Weights of a small GPT-style language model, trained from scratch on English Wikipedia.
Size: MLP 512 squared ReLU, vocabulary 8192, 3.88M parameters.
Architecture: RMSNorm before each block, rotary positions, biases, embeddings untied during training, paired heads.
Each number is 128 + 24 x the weight over its row's rms, rounded and kept within 0 to 255. Layers, rows and columns count from 0. Numbers have three digits each. The size before them is the row's rms in percent of the matrix's.

# down: layer 6 MLP down (transposed), 512x128, rms 0.137, rows 154-253, columns 64-127
# up: layer 6 MLP up, 512x128, rms 0.146, rows 155-254, columns 64-127
down154 111:125117117140097138117199129118149102101145095163170145117154086122168092141162151140144154110139143103135120116111124087130129120124141130115143102100103116150091091174105134110187112100092140
up155 111:062123113142134126135108160094131142117110108124098154155128100110146134129092130126133138104145143133102110095132111136152082135143098133162144138138086159131120153143155131183124104150102114
down155 110:139167097113101074117152082136071168126127162112127135139115110110106149140138114149103123123135169159115109157134146136124115118082138126123126119113169116089102113159150177095152179139144139
up156 103:097132127089137122156093117144147103116126116129127139114129133130132117136145136109094122146140147132102083125132141099090148154148127121111141127127104124129161157145150091181132117123160142
down156 106:104118123144149140099154128145136140105126137128161116107120140159086140107116124160135145054139126122133138141084152140110153161152097111082127066100096127126158131074081126118128115160102109
up157 102:110174176138102098139128086130121140142137112109119137097087120092096124155155121117101162142098111113166157144047082172120102151128143108117118143197082105119109105118102114135125116116146123
down157 110:154141127128121144138132105179133143094125136140139151121162103098165124180115117088114138178109135133150107175132113168141168127119153140115092116130102146091106113140134123152122171101108123
up158 108:140166118111101092141109126136135126134179111145112129116081123129091118145106132152133129119159179096159130161145126158125108128182098149138091144119140115155141124110133122084083152102099143
down158 105:124204123114141105182126143119156117155130137137083113127126132121107096161130083138100127106148132073132152139135116145117151160145147128128105126127142087101165102103131120173108106164103125
up159 108:156166177142138142135153077139095109139177133117110133110135128120151123152122162104100126103117168153143118151051108138111136123144109138117128080180128136130107105105139113136167148133110132
down159 105:121168132176161118165175096173133113114142120110099132097150168155149136158084152138135126142159134136091120140149129135119115131078132151088090085112165113117076093113110141172117111102148142
up160 101:117117151104067170101126101151114157120172132121102133166150089139132111173145101124139165151166115149153122162135122098130112141142138120091146112145168151117116116101138108131129127094108105
down160 111:126174094113061149178140108095126165119101090167147176155123141129133155143116106094142140133140138130158163157153127170163134140171126156141092139146124134121137121100121158121148156139140133
up161 099:152172146118147163121090082150104144145096127102138159125115144158124130135103173163116171093083139132125099108104089128129135147146160132115130099183128105134110091181147121154137104110142139
down161 098:128149111153093114127076096140141132152104106144136081113075131122140114099122082108144106148088130141154133146146110117126152131127143094097169117083183160120087136098175160104128124092165127
up162 103:141178108158141140084119130079100117140113161135092170166120140151095088060176137145154137111128129167160154119087136162117146116144119160112174121120135105118096140136151141111138159152125174
down162 106:120122106167097109096116109173126102162182140151108136135128143121112157129106159122178116138135157122142110121117149110121122146136138111140117130132100137110121180151114129097155146116154117
up163 097:129137111110113106112155135128125108150158149115131160148136118148116151094156101145099167093115134138104132124152126149122116110163136122112130090115097095128139095173137121133150114146125165
down163 102:104107132150167152085163173165119162164144132124077171149126111098130087104099153129142124116120106162103101135129126160098089114170153157114119159131139108148152155149131137118110119092099141
up164 094:164098128096138156110149095140120110123149159136133116175130121140126082163125141144079138121087182094140101121144147124143144186160113166114125128098147144147101118137149064125118168117090189
down164 096:134118108089129110125162179110172142101136111089123120092129154067165156156138148144154131088145129139091100159138129109111141117124134129120151111114134091141142160099108141141134126083081084
up165 105:146146143164132147093088135089097099164164124087126156136096128152144120166139176148144121129095109125130142107080094144101125141169134131149136121138108096161135089134177122144107118140105101
down165 105:116148121122144109133123110122125106094131139109163125151157126111117117096106114104152093142124120116119103095135149102155152129182140133135136088139120151160158151150137144122092119138105132
up166 111:148126129133132115113109152139123124142113117107125144125086164162134093139084153129119142111137125136121156140137140150086133186191154160125123173139132098121111107107136135131112174138129112
down166 107:082093072118129111155161099119156128118132169127097131145178098146126146135142104138087147121126124100105131113110136096120133130146150144060095106137115139149081109122119136096124117096139163
up167 104:156138167155135157112164140097103118119144171116121129111125140134087115148162165112139136166119111134131118114119129171115089110135094117125169119093134099117135152160152140133174156151126104
down167 106:155130083125171161130121164102132134141116137120102114138143113117157116145129135094111131114119126121106152115177111116117117119128102057167156120122125166129128126121095100196151156135114150
up168 079:126161140135133151120111111139098137121136097122138133075157115119135152090147116144126104076154082111107094093132101114121144156181133155156133139117131131140135123101153152108095111133087148
down168 085:122111169145066157101144159145136116162097154155114162157164131122136161127138122100091125157102134169168172136123062135128129162091176116107123126133159127147100121116138142144081113128121118
up169 101:162141130081102113097099174148105135127136148107177108132107119124152105121121134146106148155117120137189128126115096117116098132123132128147070128139121098135134103142123104121142147130123147
down169 101:098144128152151119168124146124158184151101106140107116096146149138122107100135136113094088099148149109179119135114132119176125141142123110150121160142168116141161185102112124156128124157165149
up170 077:121141098137165124124100151121128105161118143127082156168086132135145191113131124092130131094115121125134139095100085151071162126121162151145129101102164163170123106092114151132124106115142117
down170 082:104142131143109151095151097097105134132159140110145148124120130148122119108119141139163148119166158111132150152125134080147123134123105114142160124169110092145101129185146108162168144123088125
up171 113:130175147141155086127126135127098152139138137177149161163183137148088135129128107083130164132133113099136133123118183147111159149134134110107138159147134080098138152152133149139107097146152120
down171 120:128103104202113170115115091152138108117125122149149117152128131152156124126154110159173148157087106093108113118098137101118168156149131106109116136110090135100098092093153117115145146103145115
up172 103:106161121100136132096107131148133146153117097124138124105118075120158111132137102116105163095129133104110094112171156155166114175140162107085150141179080120120109133141119121123145111138140151
down172 108:123160115119129118131142179148118149162127132110177128146109137131122116132147124121120135123104138131112120164117174182090097125189117091127149168159109085128101122112092108143118091160099132
up173 109:121129176147122081123103116114123131111146138120096127133099125142116139147117127117109111102123102171122148124099106192135130124135108164160129153111114103150100118133131074159100100169122117
down173 106:141141082104111116118137135187131147104126118114124145152067123152101146145136124117115149130148129122179130134132153126158091136127151147115120166120105174143132149108120147116099111193122142
up174 078:130153147134125156126128116101129127092119156147106125108121172161123112139126142129147141152142118137128156100153103124104113125131153101120142137129128138152152161149153113164091162115099078
down174 078:122113153173096122087122156124120146171155151141095153157147120114145147130081107112125119115091121114153149138124123153179092130116131139137139121119119092116128100132127130105093142135066154
up175 095:151150162137137142126108145134122104155112122074115112103111091143128091139147113149132097097122130125156155085148104124142175165187142133106132093111110119160135141110187148163125118133147116
down175 102:125159103115161117128123090161154180132096126115087118136134108126105087139120091121083156152115124170102127147087107134126114129152136134101158103148149156173095110143172137077084122126115106
up176 110:152072167165098110142158099114092131153130114125132157168130126131122134127093108133169132154141139099128110123132137121093146145126150143151169115167099143102120126137134088159119157174097143
down176 102:144131152121118120140140134172074104152096130135098101131127119144153145076158155086115152149134101160153113149142115115140156122114111146117146106164116125119138118133128150120143152156100136
up177 088:118106098150102145112153103091117123110137112117133147105152156175138101091116087146132170126117168165128115110130175113128122112111094128093174156157127153116144154168144105132129148114125165
down177 091:094080148145103111125116136131171144155138116095112159123116154081128144117125095155134115123094122139127162137130106137136154144145131180127118157162083119116135110113116120173136141107142168
up178 076:141156138142176173120144148126124111095144153109120197124140122121104129118111104146124121162123149152153115141153075122089133175116172113133118122169161139166172153083080144114111132142138151
down178 076:084124161162059083074149146121120167165124138122116120132123140114085130146096167113118167133108141158129160147080107150173114148117146124114147165115129132124116139146136163152106152140082101
up179 098:139157150115118147149088132115076141138125156141107130137128084116074102116151131136125096104080142142136111098139112136169141094142098120147135119129150099131093119171190156184159097128109118
down179 094:152148167142118130144092141100085126177144118137126132095133117143103104116142144127121091109082109077130132102131111127148151138113125122166117108126156106123113096113107134138103149134121115
up180 098:160147106136137109169113159103102150154162116101127162163121137151086136169146134120102115143101108102123149097082108155091192158122115111167121111148088088059134133121123152126111112127140167
down180 104:156140165129138151172081175097096128131113160132140131110152156115132110152102088142091134129151119104116128132136140126149121140134110118161152154095134104170135146119077125156118103136135138
up181 095:156113131152113053112112145116071137107155162146117147123130078142131109136162108153105137162123138118163125143106153138139115149143141145160165158148142120123132109128125097144150103144071160
down181 097:146143112104167172166101148166115148127149159100107118117135108112156097156132143128119152146099146101110085196094136140104116085124117095115118126102116195126115114125109103098144176112146113
up182 104:130107083072140140141120135141090143105167185122120137112112166137118125119122156118142086124108108147133156154126136177117157150161141142146137155126149126134115147104123142128182174132119121
down182 106:163137137127114102100172175157119125119177143149166147114153088124146075133105095107149132120103113116110129150106124115143136142105126136105117101096147095102152131124127139129163130122098194
up183 098:181147142124130170117134121090126082163139149167142137192103148104113106128179104120102117127131111143125112120116071122158137160124103168160105143132093140129116101109134084128113142112122138
down183 102:137126131098095186138131127151179134114165137150113165175140109069152122119140128113114116138163151099125121147112193116145123110112140149152105143082136112141167120119127171092103109141080132
up184 116:115156147147124135132106117092109110161147166106061126134150142082131141098145152126172163090093145107087158122097116121118103118137106171161139112168112092150102127134143087157125141157129209
down184 105:100154095133065126125131148131081085157124114087106115138131121109130151106116132153136156164096137116130110125111130166134112073135162134131143106164120157160120150148100104124111124161117125
up185 112:121115143110116136155138081106104147121175170146146142096109127104134153124163152106132163107118151160131168115144116113148144122157094077121137113133137105105094097103150139189107145085118146
down185 108:107113152114128151156105107122164090135176125150132147138083153159142148143098116167145130152153079102104148114146144071141140118117162155134156135111142138147113127177121120139122106126163115
up186 095:127169108140155093079144136132125126144136179126079125168104123172132126149149110119144113109138147108150151134137140144068098164130108135139133124120128148151100092131120099124152125085147116
down186 095:123087117128137163155096145124206162111129155127129151114122114173159147094106120118147137136141089117123149118108176126128162142147139125102126132116135102148096139145154182152084116149112122
up187 094:119153118151154103137095125166106141146105120160096163117098178188117114134123149129102125132133122121168134132163180155087167133136116175114165111132132135137116141110157124124141104113147119
down187 093:140125101115124122128094137153078125123140112148127131138145116123085110160139103114129102176151160142108117119106131124149105141153099101142117113115102145136126121135087133138125091126155127
up188 113:132124134099078136125069119142125138086119123155113132106130154122118068089133116119156132124107107141113126161130149163124119123174160104111171111135165127162121138114141150156106121122063123
down188 116:143129081155138162127100140132179176131122135098135125132180176161118168131133122117092163113143114146157144103124084142084151112170099180145111146151095146095128127092120123168117118123123134
up189 088:108134094123138137134158085144092153115171119139142105140085116127113094086141151155143123147109101089102113085076139089160131111170110146130106113122108130108076125129157145125136110163117140
down189 094:122141133146115159095120144125141123116111090106107138105111113108116165158101156122115187093132172146104127180178129139131118176122154133142145110157117147113118129181115118137153148120081115
up190 092:116125168119135118134156105118069103135147155136113124135132135152138133129150131146125168096132180141092143116144161147111177130113129125108160145182152130134127124167130077164150086106086197
down190 090:146154141130113129122129119140023166114125100133140138139117113108146117091173124146100168154115165175119113097142113145120113109058147131119107131132131112113134140159110128123093123134100140
up191 097:148120124121127125142115090143124184131128094107117129111135103136119119087165185118107130141115135128089157092079157130150133105171111110126146112107112099091131117134170094156098128160170104
down191 094:107116168136084096117128152122175106158134117112105147144141136072140138126125122116123120100144107133103159161091116126097105146129132119126133087135127107161181123132174150126130098131088113
up192 119:146120098110132153116105122157090102095130154141134141120090116095115105109165116138112150155092128144098145123121155119122148119134130100123117132125163102104140127094153081164114111141121139
down192 126:088084121147142104104137110117153151119155159094128110167106114124143155124173113149105161126098136158145113142100127117092121136135129127141112164148139135100143096097105163123087137140163103
up193 113:148121134128123137149074065123102131152157140120150143109127121121125143090143169113128105097103115126123130158122135118119160132126131134130111155155152081109111100093150077116148133083138124
down193 106:138106079162110112102109105137143116134162132172148172123109135118120102124124133135123166097128069103124108130074100089105153147087157126113154148116150141137135130124150055103151136125143110
up194 098:159115169106120112109113128078103109163127128129111157160131105122124111114080105141141167136087107167119146100110139123144128113129127152160162175123142115106118135119080104174124112146110146
down194 089:136152110119120106125139129114130124102151166129146141129144142119175134110101160124126149110164129136115155126120087117142096116105120161130138156110142150119160138171109124092070104134102148
up195 104:111131130152168125150130112085120126131108138164150124105119070105111133119107134139146147106118114140114168138090104148133151151133130143111114146158096097120113145133125102180073181136165165
down195 102:099112096146107175134111112132135124145101128135087137125114144130144141132137119141144124080101112144122102101130108075093122155146096137171138122138106114140124116148146132129091140130119156
up196 102:091146157161110116120126120129133149137205132144098172163127118112112071170125123137124127096144130149165130124118167114148135127161118155135139182132097113159129154131128075179160117140128124
down196 098:142128133136116080143153144138096162095095104119176129149155120104119112123128134109086109125160111139109183160112113161103084139142161120127113126145152133139131138093105118147102083148147145
up197 100:116177119094138094133119093134120133115115142102098133113113114208133124153159147099136108100121135118149179114163151146099113143152134114115135134150125077147111098157166108142086143131128129
down197 103:130117107135082128146121148123207096149091143111132119151129141119152150125144107119109175145075124134119140135136113142147120161101130140118153087123145138135080121130117127134155142142104118
up198 093:113178147139150059116098109110130105079147111150118095151147126108141102090147107120119139112095076161118105126119118145126116168156148124116149109097094177135147081097154126138128109116152112
down198 096:153091135105126113116125145135064138137124113144137150127091094159107179123105132157111156112104123118093104130123129107148121169054110144111104146167112119129182135139128115107124123121150117
up199 082:077126118107122118123121098097120142133138115164136154107100135120158117108119133107132124112131127128129128115151137111104165106161154089158131091143141087147138169140136122187160133106105098
down199 083:110118133082139117135116164129093135112126111128071098142111115133127076126104135152076153119140126152138128174128108159130105159115099103081139137083116156095059078141131143125092131123141094
up200 094:098150179117153144131143094084116143115140160117100110087113129107089137120115169134148132079122136141137143150093128162127180134089139136133100123116119074153154136130130049125124169146126119
down200 093:144104132156157103079095117142118148117160097163164165136200074138118148112150140128136141164126095140146133122184111151093123140115111117075167106153149144155135094108130128098134121110139152
up201 106:166127133122100137132131120102119147135127136128111135136111104105112083079167130134140170121159121146117136152083125130117159176148131150100117088145077075113158156152184107153112091072086163
down201 105:118093158128136136091104175138140145146102114123123167164123139111149159107142109088153146133113095113177094099101149118115133088115162152117097145172087135140158124110124090121136131125127104
up202 122:126131105141195103123157116115116129105134142120118168126088153153105113103131170120141143146100102113161102092089125125130161132155097102138118147158143113105099134120125132112139159123137147
down202 129:153103117122164138086179083133155163090133137124119122157128111123122106102147134159134112111077157083126148158159141164135102097134130157168098142134092140140153124169107113125167117131129129
up203 102:147159126168118151152140112126103127129115129194134137112118129126106135111117162133150133119167166133082126136123125164153168124130098163102132143130154118144158164143114118131126163083096131
down203 104:155113136144105118147117155140144108110112107129075145117124170083132106201151115110100108091142097146124126136111112120147127133144151095131114126119100182105071105195124044146110127118148135
up204 100:120163128127156143104054134121113165084116120135130104090112147163142082126153138140150114073148066123105119089109130149134125136161167122118124106125095137150117100157164122151154124129145149
down204 100:118143127122121097130133139134138187116120153107158098084135153137102125140135115174127140127149144142131154121109103122139132175075147142095076105121174122129156097050124136122107124154062095
up205 095:087105141120187154110102127144132154114146131098145128128107100148141096132125141149171127132126127121135123123115117150129165150159152119108132171149099156121107130143108126135099148117089103
down205 100:159151117101153160119089099160141129112130135100120161142123152101112121096153132116112141149131123123094102123123146095151068095120173107140117123158140149149099136152156161138073138145085155
up206 113:113178150113172110121119111112127130138133150102126143140106093173133136128097132099144144118147145139149167131103128107094080158154097110117194086129148104115092133120152107127112130116105156
down206 115:122133132164141130102145111111174141122085174176092107108136144122159143108125116149124088101159107082124122133134159071145110131163130116108103141129109139167144109097132112122087106113180137
up207 076:123166118134087096091134160146118104136141154142133141187140110155122138094138066098095121131143132125141119162136115109076130109104131192105106128143157140111098128123092127146114108145139138
down207 081:095118135138109171145154142125126171138123135085109086141166085149111110100129110147156141104136137123107153128123111113155101120107097120123136110163112094106132129120137133141144164117080130
up208 102:114154139145139146118072107123105128132146158145119155110139080115128128107154148106111120048145174099087120122119152153133123166179130112100129123128169106132109161120133147149129196116132140
down208 104:107148157115154131120190143140167143124119123160128113111155112135123116130125109121154170072097144107128088087083177104144092150109120178084116126141101091161128142107102110134104159124143112
up209 102:076128099138153122143144148063140127137134130140122175129149096121135130154070087130116123111138130144102100115101125153124156122142135115145110103127123129113122146146124043178132113126122128
down209 108:133153147077132107129168131135132118096115111151131105155146131125147103165138120149145113110150094115135141175144098155131133091144136122114175104147160139141112118159070135137117135102178124
up210 080:089122086154122096138118133134141072111139142118132146123161167147133144091142109163110106116136131157154130131127167210123167144149122118145128145115128166103139111088161132106125109099131104
down210 084:099140186169121103111140118105182133106193100148108154131110096120136135123101145155169160073090160127090127129114121143125132114087110128154095156174109089126126126157129148111141098112127161
up211 104:134153114152138133139111171142087189104125129140131131184123164140139063156161118136096134146108130156112113128110142103127165125105113128123154132143164119108106167083147145136147156105141166
down211 106:109162107108094129159147164132135124128123099150131141153160124155141126146089148109097098166137143110112062138138128084131077136106096172138144106123104164116140132140135124115139142152114155
up212 089:104121117112127106114099130129122126075148153135155160112133134121120165080115123136128112112094165091119138112143169154119110146134117122131144132112161105088081116159146172158146129053149157
down212 092:093141116095081116121177141140121159144169123122134147151144097128119126072117182143116155133156119124138121084146131127126119152117173093158131157089104123084146120093125109116125200114135125
up213 105:115139144154128153117107158121113155140164140112176126105080139121119115148157119125098155159119123151149173142158113102153135169121109158119117205151131148130079115141133125161135116120078154
down213 102:149142147160125136128108137171101151124169166106128091094138124164140128095171145125147124134104122154163102129158150090130135098124078124083148135153122129162132120137140137061151138131145136
up214 117:107115170137109121112147096181092128134158124102133095134094137157139169107143163130121156091148113151085136109172137151109173106099102102183127128173107119150131122174173102155141148091140125
down214 122:132076106130117126129127118128165130154128131124094091132119103137125123149154145132129078135106126095129137102141101083177124089125090088092099138130146113122142157117188115152148120130099119
up215 109:110128150103141100128110110089102129128140156113108155081164130135160176136153169144138114130114159113134150107157132182125163118145092091122178112153110112107086142134164109143130116089111125
down215 101:151151126131141138127102134144106133143093091083129149097128138116162088114151105124074119111115125131137161123181140125129154159088093122156111116111095144134151090121127114132117163124093133
up216 124:094119136143122122092089152160120149107108140134158148092122141137118107107100137132133158171125114115101105107112144134093139176132165112114186113112113088156136137146130111182071131148075149
down216 118:120108109112134104119145165142115109150102123114149150117131158114146094116149119152094128095135130100150099134119112120124080114089160147136144094177147168154111134121133136163158116132138142
up217 108:136124162165137090124107104135128109137125129095125126115164132138132131111101115123091162140142157120110145120137119162113139189172118104101128104107146126125179097130168123146105135143156100
down217 108:138143073152097147163116152150110121099157147129117134109112131153170110104117141167124135114128144130081145119121129128115168147115139129125115124122152173115171143141096117106130120126103099
up218 097:118152157128089119116113114146127131147137100171112121153146113094102082104157144132138155066106117108133122120071103159125176155157155165117161121116181112168100110156139144151118084166139093
down218 099:126116124136146151115095109094127144167135131148112153105099136165102142128142127158124154105134142127208119123135182116120154143170118125117118095121109125101135097160132124118142125148124078
up219 096:139120181136171124158104090143102145122126132150116136104114130153140119066122127139125155113095127156107117137137160131124135097131142115118185122123153122083126136111094084154141155115177152
down219 101:119101185127102116147165171113182143088114138129138099129107125106154136098137096142117153123119138094134120124105115127103126106130151148125086135091141102146101143148129140142095141144123100
up220 085:149133159107112132092126127157088094113118085133132132127113118142120137103105155178134169153137137124140073134156120116099132098141155148115139174183104128081099092135101160139151131136127103
down220 090:106074116109096130148153144110118135122117169091082137149126110130127136115145119126117108114153165107146156119131111143119136171181146154133112087136130084139112122148126166139114184104145142
up221 098:155124119138093148131087148125064134140127146077155127147120082124171126117114165137126109105131134127186141080111139102124107149106136149168131095104118123117128119147137104130159148107129116
down221 094:119146098132176131139120156171139144146119122110123101102165160113157103103113163114115076152113132121153115133092149133126085148154156124109143142108143112133166110128094124114106123102153131
up222 105:142157170137124143157140123117101153123158079136114125147177153172078142099148137090116138141065122173094130147113152155102166111138115150121120126116154122081136130099162140138130134164159085
down222 103:136169138121130110113094138129111135120156105117120075171131144094152120157134134106130157131142106151141162134144133099126143162159149127112128122119123116149150159124100127133099137158119136
up223 099:152125139100130142096100093122127122113116163160126174115116132120120145103157112091147144156125128181147147125158103132128175113097141126173172136135123119137081081169132125203125121152117121
down223 100:114160096166156146115121133114205152122151121123116140124138134078172134144143107150189123136123132102156153163113128129125117121128119132103144124073155108121092108131151144121130108125142082
up224 094:132105154130110111145123116142116126136125166106116180164136116117129159111133168102109139098145162122121110154146122158121119129168110113085128150119117127113146127074110117170090108092090131
down224 093:128097129148148099116140084118133137125114119127167097125062136156075079126133113143152171151160143160135126090109134110151101162142133102124123116119145132089126104160109093145105096174137166
up225 118:149126143116118127096149132111097087109112111110100169125074150127092110116141150120129123147102130143148110170130114172112177136131097140121163136161139155169161149149143132143155127112125184
down225 116:101104125109108166117178143149081115124106105095137098121146148122077139146142143150148072169149155126078111143108090121145155098138152111130158133126114113117129124181141110143130097140176152
up226 102:148185127139171175116122157129120105134139138157096129144077133141119123128154136100066113144102130111118108106071143119143181158149146144188143168134097143132147111105145151119098125149138156
down226 105:137122119114142158117161139126168104105155159127152148163157126132123129184092174135110102161167081108157099119084151113110138129160155146110097102112150144158141114128112134109119111148113121
up227 104:107136171143151117148094113127117124156114091119147173129175127136137135161130098092100172145110142134123097178121117180143141179184149121128153097121133127105139145107140119151123109120131130
down227 104:139125121154119124106114098125075159123137176094146160116121094181111081161113134126106114114120184150157132139115126167127119097150143104105122141104181127128121112117109128168093113158115181
up228 102:131126154113137101125129107130120115134120115171105150086111132106120141093092082119152152138137126127130157084123103126129157107141144114175138147153106143154111150149112062154143099129166107
down228 096:112103150144165118119133171136139126169121130100132124117109155129126148117116104140135157117129087111096108127132088113120176169091176144153125111148115129141153127202162108143114096159120106
up229 095:114137103100174175136121124144145146172122123117138145148138149134140115094157083139128155162070090131073097136052154142147166150152177118124145136115102124126122128113117111138132122156109113
down229 099:113123152117106135142158098096068128108170191116104104141116098165091157150129170133132152108118137148153117128117095153131119113126103117136135109161105158130102142163112088147132139132144149
up230 100:112121162103133109167143153148096168102132093158140103129188095148086130117106128123119153127131163123062131110097128112138135096112141139117144145091134117153124146117169122154121084096127142
down230 102:115082127106072131104165117138105124128137171111090120131097116080105110123146118129148141108141146168131128117105143130134138138120108069114161126147076141142112152161143112100104129163148124
up231 103:120124152139136103132094109116129097127126117134104112120127089099097127185144136122123144104114145139127126102159107138121127147143122134123152110140146108145120102124173145160094091144091134
down231 100:114134116109111123141080102140162140143124089133144098133164136112135150118160168118126128127121133155141105139186113146133103128176130128140159110196124170141110130106124126093126141127119102
up232 095:100103129169114178100142124149086172136167125142131103077112182153119088136126142133191147122150114130150125094084137103088093131138155133171093129139138141109128151110124122093146118175116124
down232 099:107169125106131131160151129130161101159148091086146130082160115142079129143153165129150123132142133092109138129108132124151092124096175112175131093086133152157134117149141148107145138111161127
up233 113:144094114116167084151146110121114146142140097154164160117099108115155091099133087111105120117125141143119110105117166112132161148126112086104157116127082079110102109117122123137171144107116131
down233 114:132130103141130144159102140150082096108174135157164134116132139162127117128125177140122125133147145167138122155123101129133132145091115107127128133137081119071124154141119106128099110128110156
up234 101:140131104103104163112120099140096124147164113116130138147171123120110107135131122114119144173116115091095104148134096131088153132122129109118168117159112132124136126148143142117157105152123110
down234 102:143143116129128136124147129137141131069145138155125135123131105113145118154167135164119123112114100143092057130106173104100091167140118158126123101120116152106197162095109102135135118155155143
up235 072:121135097132152141141125114120110085096115121126130114129161136102138111092152107139146122146116064113176086092141116103154149143117103132120112154149142172160128120110139130128095099086126119
down235 074:112125138127118143090180177149134172148183106129140166104117125154120154132101135152089163133143148168111144194089112132098140132144125115137138155128113101136118102176150108153128150151095138
up236 101:141110113125141120147071105118094114106115125148135116082133130086138129094093111132106139116132138119107167113127119137112134123154131160149128098136104090132099148145148111128111152139061134
down236 101:134110137148154127135084153112103150144127113106140079124123141135091134142125127120090159142133124116136130141097163127126161115104107105165159076154052138120129123120153096150091108164120134
up237 094:112134139115082140123106113134113168092158155118100148088141131164068092080118078096124118134131134120138104091145111157091121118145104135132140099142107138099137134162155095125122147108153146
down237 097:132120144139125173103140155090162177107161091157147165118135129134122124139156136149145149150160150119115130115139112126115128164104113138147119148126111169116132123115115100101099101105121102
up238 105:103182161097152108132158111140080130105151132159116138169138147092146133128148160119101107108155120094128106077113111114152204134131107153132113169147147119138158104128127088136128142103089135
down238 107:105135143123138154114098105113141123110107137130147161163140132156173133105138124122099117144132137110102156112141101105103136154122130125106129111101120175158145106124148114124087140125127108
up239 107:119155109142126121105115156144114140088159133121133164074099082165109126090178139088088112119118127123109128110058086134075136151161137099153123099120130143115131088135170122142094106128136128
down239 106:158111143111115123156132175132171112122088158164133106169151123109124127122110121116122136125167087180116133146091168117126136113120102161135128123174134126139162132124135185096128116150126149
up240 104:117110140110165146128161131111102101120116178134118161154110130136066129140122146108151084159122132100134104108094122109140131145141172095152099130099114127114114123105093126130147152134135111
down240 109:133092081095108094161151144131110175134120134089114137108126137123166137132101103119070106112163126139092130103137143090117135129137091176122140155166149125150111181116126135143151121096110164
up241 118:064143115134156066089102079142111130152110088140106120174106151094131117167100116176130148157106158116100220116163139147096169137148114132152118110143138127112105123118148107159158143132100141
down241 106:139142139080105091125165113137114160143098099146119135103134122142147161137139113137131137118110122111118138094136098173119136117094119119141136103138118154132150121118110095180125162109148087
up242 113:146164156167130145144157129104101157150150126161099144127114124138105133105160127103146122076126116179177093156101139128133128119114108107124122121164180117085138162135110103104128118135153143
down242 106:174141124165127128111140201148153104143206134130110107153148131109127134146079175133161162134132134121127128139137180116157165105146119158159124117152100127144129157165116094109132138117152123
up243 099:179109110147160154053114134081114167163152151144134138179133114116100123112107141152114144136121149108106124141159122115160124137151121114142145110147110119144102111169151123140175103112145116
down243 097:164135134121120146160146153111124111200149144168137181148121154117124137154142115093127112130109142158163112141150169159125097066103167123146117106113103151140156141160139111109130095144113172
up244 074:154146125091156154160113133107101121131130109134095156120082102129099132135167156121122132069148136133135112101133106116145136140156183173118142118110116127147129176172129121116099145148152130
down244 072:123121150151089149070169133145135172179149137120138135122174156146109120115078130136143156131104119166131156159124102124133124150110127097125116136139099145144090083133141170165119112138096161
up245 075:181134142134129138130095122134119116156153150121127130157152124119152135144131118083162114119175170128115113138141123094108136146144141133088107147122140150124102106097111152134089109143138056
down245 076:090136130153095140086164105140159174160133101143155114120126111121103119127111143137127165103113138164124162138121124129146126176126112086122112116152110127121127111134137161154144126144099147
up246 102:155122123153172143140104095120132126149122078150124117148095116148113117110097108105117194095116172137102133130096145165105187168148141141125106114114114157135087130137106123132161141124138112
down246 106:099147133183129130143121112145145161137141123162117156098182094141155150139186111127162076104088163138121117156169121093134102141107092121111110102101129134142152118146108166114124172136124131
up247 086:122124113138146161110147155110112180148139169138139127153114168124098136126128114131148076113144119131163136123105108107113118107145185104166132101120113111088148141134118145131133185114137105
down247 092:130138107146116135136107125143109119123100159119129140158122132137168099102152145112113114145127162123109094123146102163152120133117098147128141146096140100137085097135100144137124114143139132
up248 077:115122099114119099130113154111118119121166129159127127108143142149094131142133109104114114155110119098120149112133118120131131113149140145133103118115135130114097160135150126115115129142104124
down248 078:108093150165105169089158112112192150128136146126134141133138107136111121123125138144126164106129124149116133163116123144120130191110129091125128115133124136155103098170166156149120152141080142
up249 115:143157112105119170109133146146133146128122144160132127099131167149138076058136094132140161093118106158134113108136157184108122121138127118177154131175122131123141118134131108124140160124142131
down249 134:115124148107151131124173070114141130105109122154141106126133150126098130116132129135162069106110110122104134174118104157117125132112145114104155083160092110158119121084093145163141101113138183
up250 111:156132208135152124136143116132133159134143158136136119136134146125113140119216140140131142098117149086151200143138110126117146132155101153143136135159146104139127130141109136114108122163140135
down250 098:112169113092172096111088143113124171127139118138141146167159166124119137130102096167126133152141180085111090126168173132117137103148125158148115152148155144132161144129111137137077133150127116
up251 114:101114150130137114122142145081097131140122131144102165138123126145126146140129089157137128087149162161106173085115110116150133109131084117118171161178138103128136165157131088153122097141057150
down251 098:085155108099147124134096092113137086123135150162119149128137112130160127116124102101120132113149148115125143103101152116140117113119110128106117132110109098121175145156178113128107100116114129
up252 077:114144092090152143145128156118104158121135124156146185094103122109105128128143139150097081131084103111173122091091125143124152120138150154177153090132147124119121126141140121133136125135126183
down252 076:079144132160074132103134123130151168121162131138091086145172138137127153175130117153139161128173129119104160139125109109149090091120162131119117153091112126153105099135148144152115109173082098
up253 103:154135122184096097155100141125112110130160126170118134143166137107123148097119125087126124145082096169162147124088137124118130153146122151145166124132118087128079168147111112146120124124156089
down253 106:122132118096128131115139111120098136093116139155168121112160121139119124151136110135102093110169124143136116130152105112120113115133165100104144171133186085123094106074170132157120140142165077
up254 108:131121095136112114129114146115129140135159152127100128135150159139147128115110111122153099090124158142086145104084109183100121119130064110169151126143101119169128148139156146134113115124107116